Weights of a small transformer language model: normalized queries and keys, 87M tokens.
Each number is 128 + 32 x the weight over its row's rms, rounded and kept within 0 to 255. Layers, rows and columns count from 0. Numbers have three digits each. The size before them is the row's rms in percent of the matrix's.

# gate: layer 5 MLP gate, 192x64, rms 0.554, rows 9-64, columns 32-63
# up: layer 5 MLP up, 192x64, rms 0.608, rows 9-64, columns 32-63
# down: layer 5 MLP down (transposed), 192x64, rms 0.563, rows 9-64, columns 32-63
gate9 106:109112127146138065166158044114107187134146164140125097101161116153153170173057121151087136158167
up9 103:109135203139103133113157128157089154118148093093156171102179188127128141164145137162104155130161
down9 100:040126128090181150110191120126123094116143145178041111095162129122179154135084131111138120120147
gate10 102:092104116120118221149100150132159101094120111163140113200081113127128150125133146118151151116108
up10 100:091112148151200209122139149128127133107140099138146106161133122161117148122163149119139132112080
down10 100:184153162115117134164201141137165139131142086148121121179194103106152134162165127057101124080131
gate11 094:135115153113161114106150168082098138153116124103144138193155119135166181178188158118151028170156
up11 097:087178095159117199130143123138104066075072229226155152151082136142131130119139138123125137100113
down11 097:086151137147139119155133093095131114103170145141163121142156132116132159109144100143164135109135
gate12 108:147156119165134111126106146106115106197094190059110156126161107114098105164105091156131121138164
up12 106:184141105106048168107157105112162138093125137144152079105091103154198139127119089092147093070105
down12 106:108133184078046094127063139139123134146146069128131188149175123073125135154122149155105106142143
gate13 103:131138105107090096114118102121145126084096144052163127174148146046153152146170073168122176164094
up13 106:153117127168137178128168143113137109121162110137159135100088162171101149078141122096128098107138
down13 111:088119097142131101135139134118127146092123135105112073103095177121102155143139082087106172114153
gate14 103:128102110085114087149075182120139142077122156123187115091174114177104177143119117163098157135146
up14 104:126130148127172116119126102107127128116131174135135114119202153193099119159102120192184135140210
down14 101:128166106103187145134160100123173146162117165123160136071116162130148139100147161063147150064133
gate15 109:179143149122115075098159111119122162183147094110197118134094129087102113138115190093143116187135
up15 101:146068122090153079150097171132093158123138138135158164118117144118106121127114184124126092118200
down15 108:135145170157120062109154101128156146176058152106179094128131133166115152098169099151180136142071
gate16 100:126079070157097148078179139145122097143109149072149142079117125138198131184158159141171106118119
up16 096:080138156148092146053109157071184125151178134159134062119136079085168124208108129138166131129140
down16 098:112085179149046117172148118147160179199119096122125103112120107140125117089143095075115125128117
gate17 091:107095182097075168159127136099197087095163074170167148122107145124176158138130156084115143138086
up17 092:095075184146077104118141136091142111135129064162101145105120052156151164137126144112136113119092
down17 100:113112153103137129170097119094099114148102126116101130157121111131114236130159133184152096151123
gate18 104:117127136119133126099079120115191151119110157172160115120136142180154088149126194160106217117145
up18 096:149106142134074108117100103118220147138119142110150129198157120167175103122096166143090146153107
down18 099:133199142133144087105149172103153166118117126093066139113116182080157109162092139119064177127115
gate19 120:144133074157102114143065083131124108129109133117125162138147092127195108160088130100115207189075
up19 146:149125111189114126144084145107128161081098119164107092132128157123116169130099147134123106140211
down19 125:094110093113198126122189149199154127081155102116138157137142120174136176151092087137128043112119
gate20 109:118140094090099082140073135130164150141104135166131151094127124103117120147140120168105165152180
up20 103:103160065162154130168074104118129131143099116147155087170117139111110071137154132216142052167118
down20 111:187107146122096111101100205091095143121127083157103094152146117144120134166148129121062082144110
gate21 096:125152166077143093166083121089174127147121123191132065115121100141161168087144109176087156148143
up21 091:133142074172101085091121117141114141118102125082168211134138168128078124153088133088085129146133
down21 097:053137125094178134123156072108139091129111132117164115121134138138140105096108124095097163125113
gate22 093:157129136167117172091169109040145121105117110157162131153113096172166163138153115126080116070131
up22 082:086125112101160170170151144196106162137133144090094095087141185145087070106153111144121094102084
down22 089:151129110107092079104218121090098150198181167139143132111181133089106139102152143139156107123096
gate23 097:091146186087115142152128081069177064144182146186119074123086149147108101088128120093105080124136
up23 091:206075111135118082127152180171160099142110164099112117075089114121180133180119097109064133095147
down23 099:211138105118098118159165119143106124143204141176167157141188144127193172187149146124142141163138
gate24 098:128115179119163110143113136161141145135139108140174114100142110092107194140156116135136119166074
up24 097:129149103107119161083123143069115141072193108189108147186109147132106155104156129194114130171117
down24 097:145147108189178142150126158158158156127140155153109129084086108128150147111146110158078113075196
gate25 106:125131140072104120095164128176168094120130117067146132108135091140188120134088156138158128160070
up25 129:128135131135142093133143135129128089059157076172103169177184140085176141091165134119134141092135
down25 112:144148128122154105132171140153149125107083147170064159069172177082114116131110148082096187146196
gate26 110:161125083142090110156154121127152110080107129140115117137139053129181153166099138134167146109186
up26 100:124149119085126132105113128075135083149109112161141158144118119158077125111130124158123055161113
down26 105:123131131120161155093047111153106164128078122076116131110136104115110130154080178098086110110138
gate27 098:133157132139113134195133057167146101105141129089089144182075141154159193137134077126110135120108
up27 105:144116142107146083168147089130130159076083157090144130117169095102105132089073121104107109144145
down27 104:188138173102130108125114142149117124082149131159101149149123154175146151138107155149108111162054
gate28 100:101166107117124112060116162170066096115122121082138200101154107152160102166157156157114111108169
up28 092:066137166147183122143122168177141077119142149144151102095077139106113094107154133155083110073137
down28 099:102122159160101116151040100152074105145149110126172129128119155147143160120112145146147141185129
gate29 102:140153091115149138129156097116137117120128112099134140157187041114153126128058145142158157175111
up29 116:144081171097123080142111151124169080145109117143151162104128108129039129179134086120122118089124
down29 116:156147137082110109154198100120128106161139157090177150105100115136112084124225153141131094166111
gate30 100:102099096146125168202094098144078128103188064123127113117130109099132148079098131155153078176145
up30 094:206204126105128069100173137144181102110149166131127126144098125131113084172173118059103160123115
down30 095:147077079098158077130087181125164156165128149168125156098099141131094125129214079125105143102107
gate31 104:082187169079147128093111130197104108105155184104135121129121149122129110089095131094108154125131
up31 102:080164116190108183096121117061167113093106114150154151085118112075118185095107135166142072190187
down31 094:088127104140113155166095112077122102164150148114087098119120138165056150070132118181126173097134
gate32 098:111159076109091158092134131074107097104056119158171094140124098155075135165121092149155175172142
up32 088:136120165151098105121102132157153146155164225131106096103110102157147128163089171164051177129127
down32 092:131102132059107144118124158160073081072152058130165183120127112180110164179117121082181115178164
gate33 094:069064164155142146162118165159108103145130128202109157137106087162180148094092109066040151099144
up33 086:135199155124130147103149126139094124114094148085098131058104131140112128118161166186113080094158
down33 089:102043068161126078138120148125162148151138120166133131145130113143142117174159136068187195167147
gate34 094:167139114138153103174127081077159129146139051171138107155117061148101121079132119140129084156168
up34 093:103073134078115131113087171120108173112139155115113162129074136176124136178186108114156138123121
down34 094:084139147119149109119122079109116115185171174086155197093085110078056157114149074133118147164145
gate35 102:121123094132062107138111135166131087183116133102109120049143108149126101112160150117105099082110
up35 091:129151095131146139115205154141081100088135096212095189189094135123145165148109108120147143175129
down35 100:104093098039053149151123153134122129146172053120142123140115110169169151165075118116177178151118
gate36 104:143158135107149129146134072087160122149179047099179122108127118178164125149151079136131160080190
up36 101:142135141164137128172150163163091144097129100179124094137097144077184164130103146037149104096143
down36 099:113115108171162132101097138069123132109158095050153144137112134126181153115124123142124140141125
gate37 109:077079065121111108109102159114136069077131182138125130151132130154134138152098141145113152163147
up37 103:167092125131160169183128122078127173131119098082158154157146080104113125151071113062074146147096
down37 101:134142083115123137131206088118129193082148120147179111113138160161172072140089150094111134146144
gate38 102:159097173047061156208138122117136089116132116084125135122167052098176120169120166150124103094143
up38 096:110130132137196096195165154129153099146136090106135090121142129171127195163111092112124163181108
down38 093:135130102190157146088148175109099109111110093168203213140099134104154145115106128082102122113098
gate39 107:123166101088161129156087160141127114148137091180143134107140068129138198087152105096114116148142
up39 099:138114118118143114121091140157186143176156092207190124072131132206118180113154147097113176136168
down39 105:138154087133133154121113171158130138151132138118119136091115079132093128107065199156132105122065
gate40 089:161096108131107172140115102084116101135087092140139156175154065104134144155133116130177123175099
up40 108:077111154089137104128145147153170137155125165138156136117112178139154062099123069144103136081153
down40 112:135139111103094117142202192141207143146140166153152099076051171070113089166155125156171151155173
gate41 092:143122162140136120112140112092101154145150132157172160185088098129140156143099137110114130184111
up41 097:161127131082151063140151126160177180105185148151159095050074098096124095109079129093167142133154
down41 101:143143138188131098102129105128134111151114096102178146126146170090152117137115155134175213104131
gate42 099:112138150128154131116131088194094138138166170105160190154143100166070134060149112116084141144141
up42 097:156170116143136151199137120082098121149076130133071066132116134108164144128178075079141086190170
down42 104:090074150150127147104090080104141141115084117050155169118084164093128128132095080137104158117145
gate43 097:133134131107102093112094115163161155113101110108167139148121155094125062159137140134152186120070
up43 103:187158127118098190150153083114096146150159131120151118192118183159129083131127070144119152132099
down43 108:196151096143104134094148150060101120126114100136193186094168171147117093128094113086163140119086
gate44 106:119116091153095106111123149206119085170073128152115152162111128106085135130143118105107174169108
up44 107:126158066116129095126104140117147123110043127099087120181153096122137198155116092177190120134121
down44 110:079126111149146092090163069118123134135151139149135121114144100132150097174123113123134153131170
gate45 105:099103091126167135095099166120168098100116126066165092158134118172085125081163064123173102097164
up45 097:147149086128135138106088124095127042160120142106114134165112110132125149161096078108097118118152
down45 096:132169125112185127121167065081087099049103133123130111122091157115146095147149135151175159106145
gate46 108:109140100151091114130116120109132130188178116063146120160148098107175115106092207163114150071226
up46 097:089154171117180146086103145153120145157119147140092113078152081156104135141147147169103109151102
down46 100:135149161212147133145090130111165085124154136095136126132111118164148101121149161126107096136088
gate47 100:088126111122048156121129112101136166177140110114153150087134135099161109168161147131140111116129
up47 097:149101120108108116099154156082102131148137141078113154103114135207119131127141123160182101111126
down47 104:144110142128076151102149175156127147149119122082131080133170115115070099129147116156110105106145
gate48 092:116131134155097118173098120194093119093067073140112084091128126139137156124138134100142139155075
up48 095:172065134134135117106151140147117111102095108126189112126131124133077100126130143143092154169110
down48 096:141146094125074116158108111151077084132093147115096155180145154120108109077131141129157108159101
gate49 104:103136144076150123093117085102154066138195162089196106124115071123136114151124125150106133120117
up49 109:071132140113153119100119100129142112151147162107155097097115105105155102142130104175136122088123
down49 104:158169130157073150138108163134117150182137140139159093100097103114120160101150141173162142145073
gate50 099:114060137104141128119173169168119137110140106109155134143082163146159198149116065196101206135171
up50 099:153167154094165096162171140185158114175145121152122076123096168099153128185151061125077112130111
down50 106:166107102106183108138169201135093082150072087074101069110108132157059097122101178174131063122148
gate51 097:119159170083161181140099128126109144107083139116188130055169168167194125174137148137090110115181
up51 094:193118104133128167134119130175142155088114101193158131103144108108074153114076152093176173169112
down51 096:182099127072106110121140129194128136161125131123150120113154062084105149123130149149101068151108
gate52 100:122173073105109107185163117117137161140125123097173148144140108133157153109146048175130169135160
up52 117:113171107160103138196197136115112147146119132117158144112122080141104166114146087146104132148155
down52 112:178159126148112064154123140142080181116113132155131087145138079132132190173133137135113108139114
gate53 102:170216148169164131137137116077096108116208140094138099120092108138163118118149111116063165135155
up53 097:133148108135134161180182153162136116158126040126085147128116135075122102131142134175108174166135
down53 104:123171093116126153125123121122125097079107117162129137102193126088151091106109114196175175109102
gate54 096:144104133102095103159102056164146129179117170152164119155129110100116180052167151127175154137151
up54 093:135152079145141163106143196082124126092108082085107165083144131133169091221102110134116125102080
down54 088:131146103131185135108142158122154105113131131157150145138147166150158109169095067127114059140126
gate55 100:092124116157158115124055110136126144161157154155094174161137078081109170129146087110132097136127
up55 093:117177121083057095103142134092168103137172130121140080114142154109164084152068150148140093123144
down55 096:100139128146178213149074099123135165184114137140166114097100128105083111099137099165170153135104
gate56 106:093140132118169127176177144153160091122141133091153045153112126135112103138138090125130125125122
up56 102:143144141137157136126191144116138088058212144089123126115132134148124146126144142164119201081150
down56 100:118090174179121118159091096162109122140119124132112138128188091127119095128167182127150148099096
gate57 097:124145112133091072158127110108080144109148126090156145140158095142151117127097159139140197156156
up57 089:166130111110147199164104136060092147126151138186086145082085116133152153117118107174137131148133
down57 094:088113116086154119121127132086143119166094084135082173134142118106142105144153114183162124135063
gate58 088:123113135111102152156124120102158126176109157077149170119153060127131067137157151110163142127197
up58 091:134156110153142117121150110176124140103140135151129107121096197118121166127108092152106090114063
down58 093:131179077125147177149102108194134115141121131114153102081106169081104174160115128098124143116066
gate59 097:107100067095141099101163126091127102127110119128146168180224079176134105154162138136121032165171
up59 088:106118140175084114149104124147149112147108092126101098101129149083175149125114162116137228027100
down59 097:089162085154176116104090099113122136183097132124149122105082116121143125076127191162144186123169
gate60 099:159136108140055134084095101128183145158099067095129119155063150105139099134114102089167098115155
up60 098:142120134081176060162114159148153173130141126104122169073129127118134095175137118115079160073120
down60 097:127139085109117134085094128120101149149131106105135107058154147118131127126197135179183165132127
gate61 093:079173160153124125150093172162123103112166195176176084136127068124156193128153145109088089110145
up61 089:145100100076122154127123135113092087104138090116088175141120163152037069141159120111182185159129
down61 095:148130140112049144162080138132094129120156203145146066116092110099153113089116099151068099144105
gate62 099:164119141144160135097126134144185128151076121166165156124140090133105121157150109084046163130077
up62 106:152115235111123158090124115143154153125202178146135177100146128125170132114146103079082140127074
down62 106:135129163122115114126105160171107142095135147098097198101204171137091178164110138083131123175118
gate63 104:185111098143137146115136169106117076121119124114173132166140116126121131233167097161135145188095
up63 100:143140131132140172068124160129119146036142127104166205123057174147130074145145201136116159130210
down63 101:191170156110125102190150137135126121144182123092094108136092151108135085090000132134141142140159
gate64 109:122086091113108085147117137119126160187141108103137111150116144119119191150119082199118137185096
up64 141:159172176177129175078116097098156123109097137133115162143121127141101089118125123122134155062147
down64 122:074159115062162118098123090150140157099128181173138166140098141149183091108075128137129114124139